Each number is 128 + 32 x the weight over its row's rms, rounded and kept within 0 to 255. Layers, rows and columns count from 0. The size above them is the row's rms in percent of the matrix's.

# layer 2 attention output (transposed), 192x192, rms 0.226, rows 21-28,52-60,84-91, columns 0-95
size [ 98 102 103  98  94 107 103 106  88 102  87  95 100  97  95  85  96 109 106 107 101 104 109 111 106]
[[102  96 155 138  70 137  92  99 136 160 155  55  91 129 175 102 192 111  47  79  94 121 117  95 142 115  99 111 140 152 181 190 143 143 123 119 128 127  84 173 167 165 145 132 136  84 146  81 103  78 134 159  81 139 136 148  95 179 135 134 122 127 153 116 111 137 125 118 107 141 102 151 119 109 137 149  89 135 167 158  92 159 147 150 117 117 128 156  59  88  94 155 189 109 105  71]
 [116 138 137 140 101 118 151 185 110  96 174 119 174  91 172 176 196 142 127 128 105 149 141  72  85 108 136 167 161  87 141 115 105  48 127 177 137  95 138 163  68 117 155 150 127 135 107 172 123 118  78 116  86 129 115 112 109 187 116 149  79 183  53 135 134 138 192 152 158 111 190 179 143 181 146 205 114 108  81 129  80 147  70 161 160 135 139 118 143 144 132  82 160 125 102 114]
 [121 122 159  84 162 170 118 127 172  87 109 147 129  79 141 149 162  81 140  94 149 129 135 134 157 133 132 157 133 123  53 113 156 108 102 178 110 111 108 154 160  44 194 144 143 179  62  81 116 109 136 139  86  86 148  97 173 152 147 120 100  99 155 135 106 162 166 133 105 164 170 115 180 105 102 128 132 138 135 187 116 122 147 124 114 116 115 153 206 139  87 133  82 140  94 123]
 [117 148 114 118 123 160  75 185 120  91 108 114 134 134 103 115 108  82 166 118 118 160  66 121 140 130  80  95  78  87 135  86 155 199 160 123 177  75 123  77  87 123 105 184 157 126 147 169 158 118 149 154  80 101 140 123 121 168 106 106 125 135 155 165 145 168 152 123 163 152  73 154 115 145 112 151 107  72 136 146 142 203 142 132 156 129 126 119 173 139 136 128  83  74 152  80]
 [179 117 183 154 199 125 167 144 103 150 113 104  68  98 139 103 178 172 174 138 122 157 144 100  99 110 115 182 109 143 103 154 140  71 172 160  98 151 137 122 147 107  64 132  99 128 155 111 112  93 136 108 144 118  91 129  94 116 155 116 142 109 100 116 141  65  82 117 105 181 122 142 123  93 136 164 136 146 107 119 126 114 172 237 126 176 122 103 130 121 202 182 143 132 106 151]
 [112 104 179  83 179  55 115 145 118  83 128 110  88  44 132 112 144  53 104 127 135 142 139 127  74  86 141 150 100 158 148 107 120 157  93 118 121 109 126 118 126  92  92 109 101 111 184 123 141 127 104 124 134 142 158 103 159 194 137  87 128 142  75  47 107 133 156 112  79 156  89 132  40 123  94 122 162 112 130  72  90 115 138 101  87 152 128 168 119  82 166 202 120  98 101 161]
 [166 143 119 154 140 154 128 128 163 148 144 164 160 193 156 110  74 138 114  61 142 150 137 106 119  80 142 179 154 117 156 127 156  56 122 155 124  65 205 138 138 152 140 134  61 108 131 176 125  46  62 119 135 165 193 153 146 196 121 129 132 191 115 158 118 141 117 163 121 148 152 154 136 119 124 134 132 148 123  94 119 160 172 141 148 125 141 137 111 145 109 133 117 156 145  96]
 [150 122 122 229  91 133 140 188 145 152 206 159 107 152 128 108 150  77 195 159  80 182 137 139  86 166 123 123 132 119 146  96 139 141 127 114 207 120 116 111 132 170  82  92  58 161 133 135 147 103 179 120 118 147 151 101 154 135 154 134 116 160 123 116 162  98 104 189 144 116 188 110 110 135 146 177  72 118 111 111 162 176  86 143 148 118 110 176 107 141  84 128 129 137 170 125]
 [ 81 150 154 100  99 120 162 142 144  80 159  96  67  96  59 124  69 166 132 149 148  90  89 126 109 122 139 155 150 132 117  97 115 161 158 119 153 105 202 110 137 128 189 103 124 101 154 131 108  91 171 142 143  61 156 143 126 144 159 163 122 142 161 139 142 189 138 181 109 101 121 170 108 140  90 130  84 122 111 133 117 206 103 123 179 105 122 136 130 102 142  68 131 103 125 135]
 [138 140 145 111 110 106 144 156  95 101  79  93 158 161 145 102  94  95 145 159 154 151 152 174 181 168 150 111  90 143 127 108 137 141 103  92 164 132 104 114 137 137  94 226  94 136 158 156 146 196 112 102 169 164 143 129 147 142 149  96 178 129 107 128 137 134 172 108 153 126 123 101  96 133  75  59  94  87 117 151 120  94 159 125 149 187  99  86 138  71 162 162  96 121 103 180]
 [134 142  83 100 155 177 133 156 156 152 162 115  64 151 123 102 131 152 158 121 115 109 175 142 112 158 134 134 137 127 163 115 118 130 127 149  89 120  79 151 143 162  70 140 153 132 176  84 184 128 186 138 179 126  95 129 119  87 121 110 132  86 104 116 111 124 123 101  84  94  93 164  87 123 154  77 119 149 209 146 204 159 183 133 154 141 141  76 126  94 139 190 154 141 103 134]
 [132 111 140 125  35 153 105 172  92 191 110 155 104 135 163 118 132 110 113 139 134 165 169 136  85 147 125 154 143 107 149  75  33 166 192 179 178 144  91 131  93 118 130 136  76 141 116 191 109 137 117 152 134 111 114 184 161  48 123 140 148 147 122 157 144  82 155 114 106 118 102 133  90 127 106 129 140 135 118 145  81 114  87 152 151 178 125  86  75 114 158 135 198 131 155 184]
 [168 147 139  71 194 117 151 124 130 128 111  79 164 103  82 163  84 174  95 169 189 149 170 168 100 120 179 136 172 104  81 156  38 110 129 190 172 104 158 164 109  92 121 137  95 142  80 139 146 147 120  93 196 121 130 134 118 134 146 142 128 119 126 122 168 146 123 156 155  88  99  97 130 140 100 124  98 137 159 112 139  97 139 107 123  78  85 134 139 137 179 100 160 167  98  93]
 [114 125 113  78 103 117 133 131 181 117 105 106 100 135 156 128 109 144 119 127  84 172 169  97 137 142 108 139 112 168 169 137  88 152 116  80 105 102  69 147  98 123 169 110  61 168 133 121 128 158 147 144  91 188 115 128 153 139  76 159 121 168  94 148 125 183 147 130 108  92 126 164 136 152  83  55 101 186 158  93 118 141 154  80 172  88 161 150 151 108 174  60 117  84 146  99]
 [121 113  92 107  62 177 157 117 108 138  72 177  69 140 115 127 120 115 157 130 120 135 114 103 129 179 116 115 130 168 135 127  79 112 145 162  99 131  97 104 112 115 139 114  74  91 126 169  84 143 155 109  96 147  90 122  74 153 116 128 110 138 128 164  94 113  72 142 172  66 146 129 131 173 190 119 100 176 101 150 153 110 147 125 207 123  48 141  85 170 105 164 108 115 138 166]
 [ 84 147 166 149 142  96 159 149 162 131 151 115 120 118  95 118 200 118 147 188 172  73 126 168 196  97 139 129 127 174 135  93 136 157 118 131 159 139  82 161 133 141 140 130 112 166 132 118 131 124 120  96 150 163  63  84 134 102 155 122 161  77 146 109 183  76 152 179  98 117 138 121 104 221 170 135 166 135 137 148 113 143 112 153 144 141  76  97 180 140 152 152 133 151 134 163]
 [171  99 101  97 112 167 126  76 162 123 107  69 168 144 124 156 157 147  85  59 132 114 117 116 147 104 169 138 109  96  86 147 115 103  96 175  41 131 109  94 121  65 170 147 188  76 136 123 108 132  84 160 118 161 131  67 124  94  62 171 109 143 126 101 107 144 138 139 116 105 125 111  92  99 131 102 109  64 167 132  67 166 126 121 135 104 146  90 169  87 148 149 151 176 169 149]
 [182  66  81  76 179 122 154 117 102 128 107 102 107 115 184 174 163 148 137 117 153 124 144 116 107 151  97 140 110  92 117 122  81 129 117 110 127  78 107 103 144 164 112 155 104  23 126 155  84  93 111  51 140 122 122  81 102  95 112 128 162 134 150 169 150 138  86  72 146 121 101 154 110 103 154 112 133 135 174 134 132  63 143 123 142 174  83 104 123 119 186 171 124 115 117 161]
 [121  73  93 109 145 161 127 177 181 127 150 162 145 133  86 188 147  87 137 158 131 140 141 140 118 146 177 117 161  49 126 144 152 134 152 110 145 154 144 161  98 128 133  76  78 122  85 169 114 166 123 153 112  95 133 101  89  40 173 118 128 107 113  80  80  97 177 161 130  87 185 170 146 165 116 174 160 150  82  90 164 154 125 141 196 136 105 122 146 153 173 116 143 111 179 132]
 [137 154 116 121 131 169  90 113 145 147  88 145 108 169 148  99 125 139 126 149 185 143  69 142 131 132 152  77 110 171 187 151 122 142 163 137 157 180 135 105  85  45 160 114 141  85 130  81 157 107 126 128 140 131 141  82 146  63 126 131  90 116 142  98 186  91  79 133 130 161 107 114 131 123 131 134 156 118 120 111 151 119 147 132  89 129 106 128 177 151 129 101 153  79 116 125]
 [177 124  51 122 108 108 186 128 145 129 145 166 181 142  67 169  74 144 114 105 154 121 115 139  85 125  79 124 144 109 165 131 151 145 149 147  74 111  95 121  95 108  59 122 167 115 155 137 111 111  94 127 130 113  92 103  96 180 161 201 165  79 128 116 131 152 158 147 136 145 103 135 156 105 144 146 138  84 166 126 153 124 162 161 129 133 117 141 136 170  43 115 138  50 164  58]
 [ 79  93 118 107 114 123 145  95 142 125 169 209 171 134 160 129 144 146 112 143 169 148 106 161 134 197 147 137 142 147 181 169 139  93 137 161  76 169  77 197 160 168 155 103 153 102  83 112 116 169 133 154 102 134 152  87 183  68  97 124 135 136 175 156 133 155 125  89 132 137 154 156 110 116 128 115 170 176 104 166  89  96 141 141 160 199 166 159 103 128  94 178 125 114 152 153]
 [142 115 165 105  88  81 168  80 122 118 139  82 144 131  81 129 157 136  99 122 158  53 156 185 138 134 194  97 156 148 164 173 171 116 124  70 130 124 189 111  61 195 150 123 156  70 132  95 169  98 146  66 115 154 153 103 159 152 156 117 114 113 157 124 143 160 143 138 180 145 146 168 137 149 131 178 162  52 103 115 117 134  84 154 147 132  98  79  51 159 124 175  95 106 106 141]
 [ 93 147 148 162  87 140  83 153 145 122 129 146 154 104 155 106 149 125 187 142 131 159 110  84 126 123 105 158 137  74  62 150 152 148 157 152 101 174 146 136 140 205 163 141 163 149 105 174  91 123 129 115 112 108  89  99 139  93 147 121 150 132 165 143 144 129  97 156 125 147 197 116 128 116 115 134 133 117 114 153 184 163 127 118  88 147 150 115 124 155  91  89 108 151  86 166]
 [117  61 145  97 115 131 149 141  80 126 107 114 128  93 134 112  50 112 152  92 108 152 130  95 145 127  92  58 125  74 138 181  82 110 153 152 157 134 147  97 150 131  20 103 144 105 129 107 172 135 183 156  93  72  95 145 113 125 127 126  81 122  99 102  56 160  92  59 112 173 136 133 129 132  76  45 150 128 115 151 106  98 107 103 134 105 137 135 145  68 140 150 129  96 140 146]]
# layer 2 attention value, 64x192, rms 0.148, rows 21-28, columns 0-95
size [101 105  98  96  97 105  95 101]
[[156 150  92 148 116  86  97  59 129 121 134  91  82 123 184 132 134 138 170 131 103 179 135 148  73  90 102 131 132 150 151 116 117 141 151 109 155 131  93 165 130 111 118 172 107 134 169 118 116 116 147 125 137 175 108 186  92 143 102 145  95 161 124 118 136 138  61 136  78 128  84 115 131 139 157 142 187 107 161 205 129  82 107 131 198 151 159 177 162  71 127 156 118  83  63  68]
 [111 156 205 131 105 104 176 119 156 168  93 114 112 151 157 123 123 149 140  65 132  50 144 121  62 146  98 117 119 113  82  84 109 102 127 156 153 116 121 149 105  76 143 131 131  47 136 143 119 149 104 194 137 126 137 134 111  83  89 147 155 183 106 116 134 161 132  28 149 132 121 144 128 147 145 125  90 117 136 104 188 103 114 172  63 108 116 122 177 103 127 174  92 125  85 138]
 [ 48 115 153 185 190 167 137 132 185 186  93 135 155 124 165 138 161  84 159 118 106 102 100 122 114 176  84 150  83 141 137 153 137 104  84 150 162 176 168 154  87 104 112  77 151 110 185 134 106 188 124 126 118 156  89  81  91  74 144 103 160 162 123 148 124 142 138 182 121 147 131 113 139 120  55 137 133 158 161  89 139  96 153 105 118 126 119 158 131 115 144  79 133  94 118 150]
 [221 105 115 148 198 158 164 147 194 150  72 102  91 131 141 120  95 117 197 101 119  72 112 106 165 104 112 106 157 192 137  74 152 109 153 152  73 155 152 160 100 127 113  79 129 145 132 119 168  89 117 125 105 172  91 171 127 141  97 152 122 149  97  95 135 110 144  86 102 131 193 137 101 104 150  40  89 153 143 146  96 122 127 112  92 147 129 116  93 142  53 134 120 131  89  73]
 [128 144  95 164 130 201  94  88 145 141 121  96 119 129 149  66 106 119  94 192 130  64 144  88 115 134 142 145 127  90  83 100 105 110 136 147 129  90 156 138 127  95 131 180  97 140 184 172 118 126 157 155 145 175 129 173 117 131  80  64 105  73 158 101 120 130 158 151 113 163 200  83 147 123 155 144  77 164  56 130 124  96 101 144 157 104 131 127 183 160 100 160 151 109 116 149]
 [156 119  72 107 113 118 175  71 124  98 132 130  77 124  90  77 138  92 129 125 106  96 116 144 122 158 122  65 117  52 104 101  91 115 150  67 137 123 160 121 169 100 158 132 143  96 124 137 154 133 131 134 160  92 102 102 127 118  96 154 181 113 152 141 179 127 121 148 104  88 148 155  86 155 142 146  96  96  99  58  89 146 150 194 173 183 108 163  60 119 143 172  84 173 168  77]
 [144 178 143 137 165 105 121 118 162  89 116 103 154 157 179 124 164 154 150 102 115 112 135 168  57  75 129 186 115 167 137 116 162 143 120  84  70 141 109 127 107  89 115 131 117 104  94 162 166 196 163 107  87 128 125 133 160 150 118 138 140 148 105 108 129 123 141 136 159 174 169 185 155 118 111 148  80  61 133 113 175 163 162 149 116 138 100 158 125 122 112 100 200 134  95 136]
 [118 166  96 157 112 103 134 162  80 164 119 111  57 120 100  88 169 182  96  93 152  85 122 105 109 147  71 181 199  88 138 169  90 165 162 135 124 122 154 153 194 128 129 128  63 151 137 196 138 148 172 144 107 160 103  98 114 157  99  89 124 157 135 112 113 124 179 118 139 125  91 148 116 160 104 101  87 155 160 188 189 119 148 145 110 215  97 121 119 129  92 151 100 128 146 160]]